config = dict(
    num_key_value_heads=6,
    head_dim=32,
    norm_place='pre',
    init_std_up=0.0248,
    optimizer='soap_variant',
    learning_rate=0.00596,
    lr_head=0.00546,
    warmup_steps=200,
    decay_shape='linear',
    batch_tokens=32768,
    max_seq_len=512,
)
Each number is 128 + 24 x the weight over its row's rms, rounded and kept within 0 to 255. Layers, rows and columns count from 0. Numbers have three digits each. The size before them is the row's rms in percent of the matrix's.

# k: layer 3 attention key, 192x192, rms 0.295, rows 98-162, columns 48-95
# q: layer 3 attention query, 192x192, rms 0.311, rows 99-162, columns 48-95
# v: layer 3 attention value, 192x192, rms 0.306, rows 96-159, columns 48-95
# o: layer 3 attention output (transposed), 192x192, rms 0.296, rows 96-159, columns 48-95
k98 096:135122180115155101082130126141146145146123096168152151133138120149114142092166136103125127173157098162065136148130120118102121061126122138158141
q99 094:129141064137186149141157139121138124090095115133158135137096164134138121101146130106136128132102154136138124107143195120141093134109120106130141
k99 098:168132118127105094145162102097146156124111140107151104159064103153124123111114144106122099088134164108166107163128117148147136081147164137107141
q100 109:113088088147146184123139099118164166142115135149066160160131108128118099157159139119140139113141137177128132103134122106133159121121145146151098
k100 095:128119132089176117131166121135144130170152114110097135169111146139072119115103113150149112161118135127106125136110103144103128098139109124098146
q101 092:083119123125129094156116079143093146152129121131117145091143108092123112101155126094139088122112137131099158118131064142183129112147107145112121
k101 094:108143124122143132130152149169150100127143140112116119143131146143123131087112119136091142139118115134106160087115125165120129129119122104076114
q102 102:095141147150114134147142181082135127138132112122143120123131080160121131098131146098168078197139125121142141088118113127129126144127097147119104
k102 102:148152155127152115151116118127156141066121134103120138107105123110102167150134100161125143115127096126105101131127160126140166153158114143166156
q103 090:149152127106126131116151140128100087089099116112110147134102114092125131152163122136145162104140141125073080103101094151128144144143135176115121
k103 096:144141119149102107142142162149135140146153119107112105118101135098135108089147100172131109098093130167135129109131107105125154132105151138121112
q104 099:091151115125161139157128126145143135101125119137139138164176114130139150172084132151139178108122145131175104130111103131127110120129160093125129
k104 103:154116118137125165146178182121112106116103137084141127080125101108096091083113129167138113116130128133153111088059104152109131135127142105127156
q105 096:081129151115112153108126113146112122118105111144107162145169097136122144123150129138149153110119129092118141128159153136166122106131088109106148
k105 092:137065153183171113118122137159142162125116124153113154157138139122133148135131107148143123157119100090137151141151110142166098109145131141145140
q106 100:125099127172168109111102113145122159138182143117156115119128119149142099202156142165135133120130126108117143102161130116142129125129125090149119
k106 101:131109123131123101090145171144089147132152170128110115083173121119109135130102090111186126097130125132133135126184102172144094142096122126095139
q107 101:132131147140144116173122102166179096095074129141138152144160143101147106114133150154170117094124115085138133109108075099128074166116140137154148
k107 100:127136141153117119125159134137113103152094121160154149150151150100113128117101097140093113140138132148145169053105132153167172131132118102121089
q108 106:141100142125098150120131132131121110199146101100124120129102173172102121100138105138123086132137133128142099129122155149091149144135086096195133
k108 098:134111149107083145162112071079104127106121132150121131175111109104108124122154165133169156143141144099151125111118107165164099112193109134152169
q109 101:129133164162110130125113101135120168160170133130141156122071120110115189145203120121155136161135112136076141130118132136117110159150095130116161
k109 099:102131143115144132101186172108119146104158143131067131154157128169144153161102140146175144144129140129080138163113109116112117096114133133089092
q110 094:082123107126084095119143111130135106118109107124126124099108125165095091181167109098144168105084127110136109133141118125149155117150152095145134
k110 097:137127119117123092105120144165103137114163124132118103117199125119118156081112148087146133114115139134125157120118155149157131119103115131078118
q111 099:148091141135130129115158119129101091147154171165124121173116111113136120166147109112139130103125168139106110126165168123085173192157089153127096
k111 101:136131152122132175087105122085123135036107132116125127135139156149149089102108085116145111157128151161148126144130080104140118129101128133148137
q112 098:117116176149100130145114135102121099145115140138148144112120144098125156138118083110113128096098123140130158146138122148138110134120131151151141
k112 086:141093143122141109107178121095149106105139128071123160130133148142119083151131175166155169156114120120131161126111183101164100155090129118156147
q113 098:159158123094116103139147123138134091160103136106141113118135132132142146069167077116130131132139088121118150131113147083131123114135168174113117
k113 104:093141141105064129148107140174120139140175130138117103144143087129132146130128109129109153117133131135135164099128110123126145101111116135126181
q114 092:139122114169139141113137113117112115133137095139110130114126117075105152125131170134150072151107125119090126127076098104083099124129073134112168
k114 096:142129124116094176121095123145139106186123133141154124150114140148084144160098147186102124140144166148125101118099124117147156081117124117145091
q115 103:135168159127117136151139106095100142134134136164115122106142114123128168110169151113124128117127127136124083130113107101082132111118149141141149
k115 101:096143083102134112121135148106177146201118112111100096138141096135134145086136148135202097116173135145127120138132153117109156096111149165143105
q116 096:147105113133115113154079146121085102132117140153095144125124111155176148127154080118079158153140136138182130164118178165152070127096087120155097
k116 106:162148094101157121142132120148098145115126109115159092147153127138162092159141145117156122094148110080069136098087136117081113089120152135146134
q117 097:150136172201133120121106135094097146096146131077151103138135146120115166138140091146125106119169147123113162143164133126137155141141121159170159
k117 097:117090155103110139144125120113135124091096171154153140153134173136147117116125115143118167144146130138097123159134129145150153138133155146114140
q118 103:099166096127149119092136182174149066151134114153140102059131116175125108180141150154131148093127134120145116110147118111095137122130114082104103
k118 098:102125141111140114130171131118140165152140127134155119094108137105139128146134113114081092094135086145096127144143137118142113098136147179132149
q119 107:125156121132109145152105131102117139133120144107129122150165152131136133097154127124140061133108153126098138119036127117114150066134092138102165
k119 101:120164160141083159089155117171143133105165111099155116153145117144088133120176131114090123124128138116098110153111132100096132150135129113099163
q120 100:115125135158148102149129131122124132118078114192103103141099092153125080159140121148155095167133106111105080090137106139137146120115123122113154
k120 104:132175142150157131096146123128118149132157136111125155099157128144150093127129077158136164107143096117098142160140151135154091115129132133113120
q121 111:119141132185168142206137101136106095111121115130150119106143099133168123140120134111150156175153093138081109170092119122137091110149106103152174
k121 103:116201166105134132119137137138144098115151133132130157103099175179116140109132099150149124113127094133119122086102134133155131155143095102108094
q122 096:135120125167140145160111181094099095140082118141125103120180144117116154146129162130157094137122108155108147187115123109109148115164192138174148
k122 101:174101102106124175095077111145136110139120126111162115151100144127165149117155131176126130093136093105125126090127153062105096085114146148113120
q123 093:133153152128136130156095158131111133101104119123128134113151105080116109121094118149139096106116129116127082121110145120112166122148123132142093
k123 098:143135135083203137139158124114162124114164113112118151111128125127097125144172133130138134125089143140125118072131132145127106083159145186106157
q124 096:136137141076113129122130140137088131148160113123143159144105106103182097108143139132120128147113102160092107174123088158108130122096145138168113
k124 093:101146127120119092165084133147104061124129098137149111117149108118109148124116099180132156109145101109136137105093127120111101160152145123134153
q125 099:123156131119151128139138102113136093100145142126125142111152139128133097081154104132096100159123155138131113117132152112137115161175129148146109
k125 104:107149129129136129150106140131091111115099047149138154102106129103146110128124157129126126146106113140147138113084124107093138090140152168096093
q126 101:138160094137148115119135146118137131114104148136156133180181076133146092104129139129152135145164148150111157155115147091135162145103137146125095
k126 093:152107108121128145108110137114105162159102141100101116142155148145157136102118081109101154143098101136135088125090090170121131073134146077144152
q127 091:112133154131157112124156148176162108150173122150147140099124132110098149183128127119143086164152108152111144089142140124144167138106114121159143
k127 095:120115125122166144122133131113111092126137128130137131096129083139124087115147129128131167125149089131105165099153154113154114117117111123128135
v96 104:103169109127127137101126096178152183132099148128116076095099152125109095090127111153167134136113104093140099131129080169152111138134154136116129
o96 107:157093098107144122118099155091149085137139142110152117130156099169121114134146140110092091104152112133101140155115154106119084104102157140151106
v97 094:176131126107134131116110099130175151119107150151098137131103109123168081127118157095132130124144168136154122096130136078124134067152125137164126
o97 097:119081134132137097141169109092121137114129126123144150144134121136096162105115133165144112123126107129091136099117105152121108141116118141143134
v98 099:133119181126139123121112129154056168149105135125129126112171134087111148084143110103152103172130130110146128114145100116129121106177117125121095
o98 105:162143128110112127124165071129175135121102114169151134116098119168087136133151161109169173100127147131115096155142141179137131138097092117110114
v99 092:116132142142101132166171095139112124141118125131124087124128123122092138117109115092130128166101116147132128125098063127133153128111116124128136
o99 089:137143110117133107127094139126128081156149151134132161106123123112132118128122114100116131080142152110114145128157143162117109131068140132078124
v100 099:121169145110135162089142152106086150149128080126128120129091124153113144142115128138135155198164082107125120132113136121086200150123109112108159
o100 098:160119125153146100178153140151161116101155165147150101137162109096169171140123095102122144121131126095111140113075126130120122116128109095178164
v101 100:131106093158135161094115105106096113098139112139108096177130108119116132114108120114159157136099146130086130116143153112081096177149108145116151
o101 100:092177131105133093140164133145168133143147067097161149077151142135097138115117112122113127103163085125128148128128178138165159105096161137116134
v102 089:130125142116135111110127168181121130105153103124123121142148148142127116123114120167140076126143143127152169102142135132105095151147129161121136
o102 092:107094103125133153188131086097113165153113125117142154123107068112147165123113111134154151112108137119106083163119145125101125131127156121133110
v103 099:101143150150115109132070127156144128122095129119158154087129141157110111127081121156122125142115118131105125155140087150101099065128172121125098
o103 104:130118108115135151106125125121136129171136114181125113147126058105123145133157134096127116154160152086169119153117123137148157130169154099120135
v104 095:119089118085149107153115132150154137106095130128157110112097113144133106131125099103143149082130112098105103124160125105061140168141140160117120
o104 097:106136129153072150112143113080082124123136103135097160135146122156151164131119099098097117118107134166092117157123129123139161157154125089157134
v105 096:162105143154128117127125128136140145118109154160116120151065102144104150145128129153117166148152116107135153135141126122166125146093138112128104
o105 100:117132131132098102132136115105104088121112092108131104151128126096127106110153159106133092111155130139136086083124117092067157144151154146158118
v106 090:081087116126110141115126109145139128099158143129082107092099136121131111131180184152152130152125140072114151093143101147155150124104127102145110
o106 096:139133153131138138174114136084128129132089137118144115133097077144131131108114107133112116129128124126101155168097138113099091126118166120105141
v107 082:066110132116141129168125126130120129136135144109104123157057103145122171150125142169142129099115124137156135105141153157107120125179175121140070
o107 088:140137173102124124110093117128117173130114168177156116061171142108088141136185132156149139144178118117097116114114132111135116134140144149184165
v108 105:136124107113127155140137157127111156152115163153091131132140131156163162140172147150116166071170100151084111160125171137125123160090116099134110
o108 098:110132184111167083138105131135154112100142107049110106082113123123121121133144114088155109160139172100144130100121086088131138119163111108135135
v109 099:114145136127083112145158092105119113096093125114146144145093115137118144128160139138099142142180118177123092146114156141082131092116090142095072
o109 100:114112151087101131089138150131141094158132145135138111129079087117127122137130129122138129093118152079118135121137090146160160148144137107127172
v110 090:112042148129102095122135128103114127104135148123119127128130144127179083148128098147111121122173123097154120121124174169089125102135133111106111
o110 096:115143122139126192120123121133123168139143132077124104130138083114092178134141096115135115148108139149100130114121077089172123104121118159126167
v111 084:116135157107114119120099123102156097117132097095144111125108144148167139178141101128133153087151150083103164154134099145107125109128107155132139
o111 085:139167086158158129090148134108123131116138122112149166098105149116112120162117156138103119134107109169167106168108106120113147105075178119133163
v112 101:160133079155137132183145147148128111127164152138139085154112096108120114165088098147148100165119073084119108113094145146085128141123168118121133
o112 093:111121146097127118103129115130156155137129112138095146116120102125125154107140142128121150099099160134131128130124168108124123153079123128133097
v113 084:127179097080118151136136099161117104121141164099140148140128147168102135077132156134139148098103122113106167165130136159139147137102146103147128
o113 098:116086164115086117114105161094160140135154086125110142091095134075116125110105151110113114123150114129128135114132117067141111135127131143123124
v114 094:132126117135093081142141121107131110104150152148124125139120111147140113142105149123115120130153159117091118140128146091137109111174105131115103
o114 098:122105151127145137113133108153116082119151098126155165127160143127195174125145149141118171126110104148171140099139104124088164124123123126180157
v115 091:131159071184146145131118120178139135146102157137134125129109122131140081109132122086152122114137112138143099139113137144125092162104148101145130
o115 093:125094144102144135130125145106150155106140154134154108152133160159115105157141136136129127129174131112183091147154114145112165146150144154094121
v116 093:149089139108136107117157121116140115107130094120163159126097155105163107086134152108111155136121124106087137114160112118122143102127138124127125
o116 088:103132120138135113123144127113120119133110114150117087131129100149137141157132115171098160128121105116147145127074117155130133170157170165095105
v117 092:149120119149123143105107097155103155137140140112103125122153118149152146170150089154168171146117074105145133123147124150092138094134109083120102
o117 099:071116099146181132141142143140132114117142159145130118158143124112115100100115144139101101145121171170105170136156131120150186124148128164144179
v118 087:116124098109115165106171136131149083129076139156145168120089150103163112132149176159141120124126126129121095115107177147153099151112160124107128
o118 088:118162179110159116182125098126113146105125088098076112156150120106122124140156077095163089141133126121107128083116145146121134149115122139134110
v119 095:143150152133115146158176158100133133165103177128109133079150139178134116154159130101151173128155138149073129141104114121104111111140115146107174
o119 100:145119142089136120131143127185125128078180147139117117157177126145166154125124093121129141137140102184143122127153112148114129173122163125114142
v120 092:103130072132124150155118136112127106111143160123162107113147153135145165095146104125118115149134137165127076162134137119128151139145116143135093
o120 090:183126113103117147106114136083146165138115103096099127142160076124128116138126096168107152116134110121095150104124124115130116121138118098156148
v121 091:141134157156168188144111122104096129128124136118125120106187194110155121127161117138153094103136124122093087135154114116157156093123160138156116
o121 092:134146124173126070106074117129129132132108117133149121208102095154098154099127116160130145116114101121111138158124153135128119151129128120137151
v122 104:125127134137120096152068125129133129144145096143172107112156139143101105117104136121142090134145145133133122128108130129111112168106142109112153
o122 100:137131077132110143060147140177175121111124135133093139133128150132139161140117075164114180123106172160156086130152129059158105126153112149105111
v123 087:086115170116120139166144135147103148088122169116124123110146129093126111131138155121151127144146131135154130090162155092098129098155134150158099
o123 091:114091106138137131172164109151136151140129136088104164150129111145095142122118108123118116117145144147139149130081102175121148141166097111134123
v124 089:113108089171131160157143154120119130130162093152149084127121155145158162111114170133140080123111163097086126169152126110103105137123143124121125
o124 095:124105096152123106117119115143141125122104128134090146123181082129123131110159096122106099132139112149107162124142199116112139122143143097143113
v125 095:161103117141126161158130110148154138131152141120141155103067144132185138129146145141183152129130130125105130129149146103144132135128118135149127
o125 097:150141147147121119096109128110105177119137121127144101163145155137128155129200128132104100182118156141130142140126114155130142107141153111122147
v126 084:140095128152133137163122122160162131107118133081120140158152141091127110097159123158132137103139110098120098111131130107141151048113086139106138
o126 085:133129133153118112105153102143114118134161150122097111152123142134141101108104131098152147085139094155147174140149141138117180128126156112167086
v127 100:141125119100103135114142157172129155106110106119117144128118116088131140106150090142140150092121176118121136128105134114142142127156159142191165
o127 096:130123091106118146158180138090097119138100114101136116123132127147123130132088128162092077136162088100144112159147134110154146158070108128152063
q128 089:158171093158115125144110102120153143123132140160109123140121127107113110104112117148081174184094132147138136138126104135165111128133116124140162
k128 094:113144104134148132127150160115111151114110146136071117119166122113178118172126126150113148135106146171141127149121139144155156118177103111128127
q129 085:100088108112112127170123098132176128139092147138119095106106142145115119116162147164062148135105141149127101139091101176138108131158133090090063
k129 098:115126146113137152090143132176147152130116154176151160149094128150131118175108115098134135136137121152111144125155126149160153121161145134177136
q130 095:157153106106139131141152113096122094107160088150138159110172131127141134131137123141125146127098142102133134114137120140109099139125155112156153
k130 100:095138099162101080110114115163094155112134079098119120124150138142128112128130171122132175146131090117102144166139122098140113135135135093123114
q131 099:140149118101118100135134081066142122116121144123106138136097080100135154136134153163144136130121150139154137132109150127129138101157102113149106
k131 097:144115123121118172122140135165136128152109101151109101097146124146157130078111119115154126096115114196085108130087093143120190122129151158117114
q132 089:142100145136062138082143104122118153181160101143091116122138113116115154127126156164126097149140115122088149090140125163086091135148119119123141
k132 102:132152125139151126099128119106102097161133134158182175136094135096140115171147106082143141149113127142104105155126092155146108143084117110129124
q133 084:135150095111100147139117140102159122109154106110131082126121136171083131117141082126106119122157142123105096109114096124159131124158138091141120
k133 092:087091180095151109096154107158157135141074139130116096101154083113146094133144140110131119119157114102131138148128148143138113151129129140076145
q134 089:128179115125108123132081124127142113129115141126135084126126137131155105172142155154123143147150134119117136097088111149122138145122110148137143
k134 086:109089107169123114170116143131136127118156110145115173111136125093142145124175102142165154126130159089117146116149128112139144098125194147123142
q135 093:141081095134114119144075134137133133135105149132133142088127126145127147095122120113106155133150117099100122143146128114139151159128103135116136
k135 100:176114077084128100102163121101130143081111093137127129101164135137142131147129130175122150090110124143146135142087148149134095097127159140087136
q136 089:139095145145099146083129130163106123140152106129116123154133136105160139127101099141114136131069137191077130107104107121115119106104125121172119
k136 088:119153119089167140147114102151141162137122123116174108148120081117100107177147116114105115124139107064148078079104110117113153120169130094140118
q137 096:093129132083106147111148142136139150114119083113132109118147130113083135138109129141079119123141063163111105101129139144119143148147185178152109
k137 102:143131145116129104123116157141096102138125109131132143148112173103180120144094134161154151127149119088106147112116140097125138103114126149160106
q138 092:120112085144124151122103140137154120128119108138150119124142151097168125129156150101134121118148116110140128134093108113101064084086155163142136
k138 102:137130113142078120125126152111112119119086165150117114133129083108136159115142084162131100122104146091145105141127126178138158126128133116159174
q139 101:176122126139159112128089136120127109144139110133126148172154146159116089113122109163113137107122145127124119108131161158108085074140095105150131
k139 097:084138077112135102139128115153118092126126105123122123109106143117126165125137136103141119158128113126098161133106126132068118167166150151107129
q140 093:130102119127122088135164133111079138114163132128134152140116161156158082161105120084131177158121204120133131175144150098078063087161130112132117
k140 098:103118171137156142101153105105154163137100118133133146152150103126143112128155129116120097104156123133116168108133132130161130130130160094119112
q141 100:105151137165154131113120097150173135113123150136167116130143160125102108170155162170148126149116138106084129098179106123165124125129103125123129
k141 112:133127143108150145143161144095116129105131134151097132127120158156134125103120108136100161157111136129123113172112114166151128138155120120116115
q142 089:156111134120107113159121125165121114150109146126134152123152118098085178123133132128120159123080130133119122131163108138095094146119175076126133
k142 087:103119163106115118153123188109147180098185094139089103135127111115136125110149071115115082149133114104099114138126134151158121130089121128128142
q143 083:137145120135170131128112102152111143143135137141087122160181094113101116157127165105128103142130141143161126116137147166130168117160148103189133
k143 087:141132114146174142130110076106129107105108117140113141103140118114130139133194108125138144111171138117114139086186145115155110124144111092093108
q144 095:128153112146098113166173131094135104109125133114145111141104119180092150129112075142147120139093138111148150090144137134164163106103136098146155
k144 091:084180116174142123131135149107108145153097131110104147115112108138146118102139161090133099139142122147145089125129129113124091158126109188101136
q145 098:154110140145157124172148099086105112112108116099096142127129115156107131095102156118140145123146142091115139127120093152112136141108139073104148
k145 098:082160124138111119086176132105151118136155166090132172072138106135149150161163100149196141151124089150158153150127122151122158141154126095115100
q146 087:136136112145132121072165142154132122090136161156111122120144156147134127136109097099153103091108126143102144104123127175167131116140141086137119
k146 100:164128135149170146145127129146123150131154121120135091127122098149089111121113152132114154105115143096132127179136145155161129142160168129145083
q147 102:109141123138157123125146120129123103126137152106114106114136111091165125137121135167113174141140131132111097155137117146130128116132130140154081
k147 106:153125141126095137143070117104135132140112125155131106136109140154117151161146165106104144156062107179145176114160163121127134133128138176155129
q148 104:115090096111105170161145107085110078144122117130094154129107143147150126157132129094138048145131105116122144130146116134114090145120121142134112
k148 099:126123153129110077164138099121134110164084128147135149138107117152138153121147134154082124107087084169132151168118165077114135108113179143103112
q149 088:154073098124128129124123137077120136159139107094126150167187134122147122114133122136129099155076086119163136106146117121129126158139140151119134
k149 096:166174153138155121137143100156112109107107137156118149087093120171157123092148124157113123097171135137152131109063130149109137109117110142174156
q150 098:144120161083154123114156137100138130103129171140127139149112112117123173159076140127115132198138108137126107110124146107093154125115114183142131
k150 103:120169118128169124124073088163114115146111099159122146107095124112131141118130112136113073136115151159104150105107139140095115131149140129099118
q151 098:097130129167141074150123153117124139114125110076136110116074120121158183096096169149130139076127148183112125119150092127160127121139093120151150
k151 096:112131175173123160127180068123123129136083096132119117127134121132133120116065076103115118113150127088117146166089170116124161139100110120159105
q152 093:140082126118125157129129109113175149170144115124144158125149142127162115160132129105125161109162083102133133145127130099144139103127122134121119
k152 099:064137156134110143123107141135108123095107144147116149135154149138127116148148145156103153164157135159145160114156124153112098111116144160143115
q153 104:127101097122136142132136119136149130133146122143118116119125106224139111122149127118134139119150134118183101175147149105177120121125136089099116
k153 097:151117102134118148127164150156110163110154158136101161148147140135149106144118156093166099105142167105161137132199113127123112133076139129131123
q154 098:124157114150120114131149101142108119127082122141144139137158135128109129107131132076155122066170116117145100162133145140108103159162122111154131
k154 112:128126128134106146133143108105158155107148133131126180133173113123113127182107180124115131165108120090099111141138145110108117135123147129090123
q155 093:143142084080129088123157102121110141141102105124127151087112169103144111101108113119086089135119105142144148116122082154119160082144162123133145
k155 097:074132095088137126149112114145103073123130098142137135155151125105155110142122114117147153133116092081138086136076133088135137101116158116100118
q156 084:106159100129156154116142166147153150112155103110125146154101149138088130139152100117089128170100091116085112144081108141165110112139103133124097
k156 082:133134105076110110139095135131115109158096143156149098108174084138151156116105128153105132138130084128107135105083163095125094101133134117073138
q157 087:134170104104060151097141161113107144110071119107151126133120112103124117107155134154107131132152164131145128177083134123117141170144110135116138
k157 092:134125106126192106160109098130121123105121100143122157167157111180156102142130139126130102139165055108086120150147116104128120089091155157151120
q158 089:150120128106151097153114109145087179142147105142130110074143094121164139140132113123104113154142131165146120156122128121137105115105147142133166
k158 094:093138117108118150132160156133133133144081107129132140159130120120159126146170122168126128118159110130136141105098111104151104116183112139170116
q159 094:127123159129130168081124133107149080130095118168146076126132114129126143135161147120148146131115138135135161109133095171108165135150138137158103
k159 098:126159117117139127159178089169146145124121144095158114123097106103081145155107125126118131107148161130140108092124095123115153140109136133149170
v128 091:107066118132127147115141129140117106138135122126103131117126092137128128142089154117140131119117119103159112163132109140121181153160144124123146
o128 093:111156128160113126125116109138140164131117162137170156116158132128133154120126117133140124111123108111106148157084154126148067115079129138113080
v129 097:190176159108106113089108155139152141126133131137129147135158106137142103153103112107138122158133120118128126140093167136138152112142118119122096
o129 097:121106092143117142143106140103095098100114140155145102119118106133125134145134140125152132149137152154149135122152103163118140156105145139175131
v130 095:141134113142151121119144127100107143094161106075154140147150146142115149109124153118162079150081116111129139102082099133117158112146088081132153
o130 091:103144090115124138126118154164136145117090126153092117136126119142153106106119088118102154099143105126109107164144152116142125103064129152107118
v131 099:126161157163103135119102116126130119145154157112131118115169138103115108141107149147106140138141098129147194080139152117093089138101125108117105
o131 095:153117121103156168108131133119106132145135112117117126169084184098108157112124109120130149177091177128149106089125084155109134142145123133141143
v132 092:106162148136102124109128136146151120129180136107134121092097118107153156123177154139097169127115135149153110155107129113103098109074129097108093
o132 096:125166120140098124145138093084107114149104157135145163181131075118128092115128147178112108119156124148115115132131135141127098153143103163141130
v133 110:115164132132119137156117130124090098092132139072123140123143124166129150129150096138144119133125128129164150114121146152112095131147129172111116
o133 101:182081122131114121091120135141113168149124083146101095134107124075108109130135116084116108113166129123097132120120090128171154118139132112140127
v134 089:168156148103140159107122140129144136159102155105114110102116181150135166137094112108139131133116138107152113135143085152156120114160113133122142
o134 096:147104128145117093162104121126154124105126131121156152169153122167117100154120092139166136119192139152135112148156155089136136089117094090112121
v135 099:146110138102185121099162138124146157141110118150164157098129134107157180133141113130103160119125151103137133097126114154150160129158110158106114
o135 098:111140085167084159113170168158142106119157133125118121123132126139140122114146146129148142144124123127110131155159155156058100086082132122136129
v136 096:130141103160143143120114128148113053093103131154106098123078093165099112145153141123114083135147107139133169107093156124105123118168102124109128
o136 099:128103119134178120128124084104077174157107160068160181143116129066174119101118118109132129098114138166183097161170140121131163147121142111133134
v137 096:135160160106098105133143151115102106110161133130117134123176183155105162121089117150121131117166120145162112144127122150163132089082162169153111
o137 095:104117129165176123099131112134162141123124105172136130124118116120138158140131117113154129148140167137103132123176154126148144169110125095095159
v138 094:142090094158116139136116150115142151123160116143116146138141105137173138177146099104146141118105142136124097084153143080089110128170121137140120
o138 101:147136173134129102124157118131081100108125154105188130099146144143143114130131105134145124118181109115127153148102147123122145174128099137161133
v139 107:134073160124161143124160130123134135132108110140111122117084185084158118123112133117107156110113131188122057150188086102127121145143107173130163
o139 099:097115158115099124106096129157114154127133176142081116154123113175135125114132111163130103124115109106142140090104134112144156108117118102145091
v140 109:118132119128151141128147111115128149135125121151173122102110156064132161122088100092115121117124122097084133131132044140137132159136121126084148
o140 108:166118086120089116164095149154144090149138097082099130151106121171148101122144153094123163113119128135127140098168176113126136111083159124142127
v141 089:141088101136115172107124075099126137119122132113112089141131161100146119092192144109054149146159122125114142126128088162113157103145157141127132
o141 097:130126152121168106161146146142182088097159166116122159116128090162136156088113117145109126076112079154123114143137133093127100123142108112119154
v142 115:170145155101160136117137153136104128105114098174147140101111128101134222152100105117121146106096141079089105137194099106183151125154172159118147
o142 099:136113098125085160142120137101100142100172131136142141146112105108140114116118143129108124169150118125112097170119138152170121137103108125143159
v143 101:128147150140123117130132129109161112088135114143155162159121174164139150123129128185121151134138070129122131159100155155096111100097101102128171
o143 099:142111130117101126124117104109146130107083174158121117120104135119114100148197168156128102156135139148182155134133102102129136163133165184156099
v144 089:119104132140136141115192107111134127108121101121095133140124128113155145126117135119090133122155128119084134118138090128135113145131164080114122
o144 092:135152158081114120133100137101127130177125147142103156108118081098137128100177097114157138126128141116113122118152116120129113146100064144105103
v145 102:101113133144094121114147152127158117128149112113114153149163090180133124160119130132169159118128120136143152109143115146113238108136147193114106
o145 098:130132082101152138123123152110112141143094121142134158107134094145117118089102109152125120141156130084108106156130139093141048142120132092136131
v146 101:130150117148114127116145121147152127151128091169123116110102129104140130138148131144128154106112108136074076154155127108134148076110135169140143
o146 100:129105138106099116086125123093131100097109141121117125162152146172148132129128129102122116132082086121140157146140128120153088135132131112117085
v147 098:156183114121118166113112099146108170124145150133129137132124134112138131132100121146145133146153129122130115094140063088177099129129131113120137
o147 099:145114136125077141135109135096128117142123092141083101149142118129138112088131142077098126108102156135137151168146139159117167154110183107104106
v148 095:137114157132105140132124129130107172132120098164151095155116120147126121136172140186079144159113134128123157137109096175138100155076085124100154
o148 094:168131121129115133166159134150160133098114119126085141126162096105125144129117136164147101145159173134133122115146135142127196155114132140115103
v149 097:069098137144144114157081150129158128076093130106101106155097152132142163128154114116165138127140159084172120110155159116150188161137126138161096
o149 096:181154109110147130109183108128161156122154154114156082151150119108107126162124103111109131133122130161068146188078121136148093098165152131152141
v150 089:145142157090095158170132121138153112111109135121167183144130160156104112135094150120094131137159159145118144155121134098110154135123137123132117
o150 091:157117131168109137121150168108094133176122175151134104124136095124136123131142122121134127112092125172128138165115147133131133122140152137139155
v151 102:166123159170116092145137118157103109088118140119129165170115151149091141123132140098134114173136174158149116128131182110119131123114099146125123
o151 097:136139140081138176137119124133153124149134120118124132083139148103101122107098093167123157098154119143118170090124162142083167111163198115128102
v152 095:113122083122083148104117095154152173084111115164142126159161166150124109139140108118119127076139095048167134134148101131120140143151173127130112
o152 097:136127130079172149127187160146135107130098087151136126082090075112141186163127147158069133145133112171122117129117143122140118114134105130143134
v153 105:070136151126076152130097164117136138126152151089094102128171105109121108121060179114118152155147154106169134123122139110102121145100154100106106
o153 100:135131093123151107165186084128098129123133119136126156134117105142174150150140126105196123089165141122130077108111151153102130106171087141141172
v154 092:114136174110126134138121133099162143146142128116124107138095123150143147089130140091142126121121133128139109131130155109150127154141130060111125
o154 099:109107141136122143166149129177099140112151114143153148134139123125154100120126144129168139150123123081114138131107122105130151144170171185168145
v155 094:111139125158131128118116155136167136142084080157133137109123126066142142109111095115142112116100132141085138130160124125127114160142115145150140
o155 097:121136128111140129131123106134119136160180124127137114114130123132114081145118140095135135167120171109162102139121105129130143115125137130155114
v156 092:140146130135154079157123091153146081116134146111143140136117127133134156108119139134164130110127141149164142137105153099104079143124115118144103
o156 097:137095133129130171146161150108135147131133107063129122150118137158125124131116163138126131146124114120118109134100113177124162107125146127135120
v157 105:099154130172089083100132119061145156100080147107110123140126135146090132128152127139122140164105118129130124112154159144134175108129140133126123
o157 104:135135084136139153109110150146131069158145093154139141093152078108142123112126092137118119084104094113126125121150110088123102155110177107112118
v158 104:101119081148164116089130152125136158151090124119094099110124148103105117133114140089147154098099124149092122166111088169187192097107142121118149
o158 094:109143132147136107126119101129181154142146142169148148135121130148118084108135115085128108162137121104112125159173178095099084151123086142118114
v159 090:176127136170102140121157099113131098149141150099132097156115144156142106129058139140134171145116124137112131168105137117096123099149116103110082
o159 087:090097155131103131132115113113141105077112118120115144094146076144131129136180135156115125143154136139133142097109109135091150166109118112143163
q160 100:116070144138138163106123103130182154146125144148134117170134123112150152137127117142142125122136136096124154121101114128131162098151110144153153
k160 101:121111142158185142097120168162133177172097166103127120147148106107092122114148147123114142120169134117155090160141134136149100127125148094095117
q161 115:144101153153124161075137113180117097105130148145147094119106153125091135156120149156122119111151115126136133108157160179151127131138145079135149
k161 118:126122149122154101096128154094136106098150148119125145134149109132129101146134119135115148152116133150160158142162085173169111155143143091088132
q162 109:134167072122129119169160125170110095153108149177139159142130138142131111093147120124129129099147113116107138129153139126089122145078107097131136
k162 110:077094121162108156140095097165105116111126159165154127158120163101118132127094142117172119126107128126121125120109103127096135135128092091146140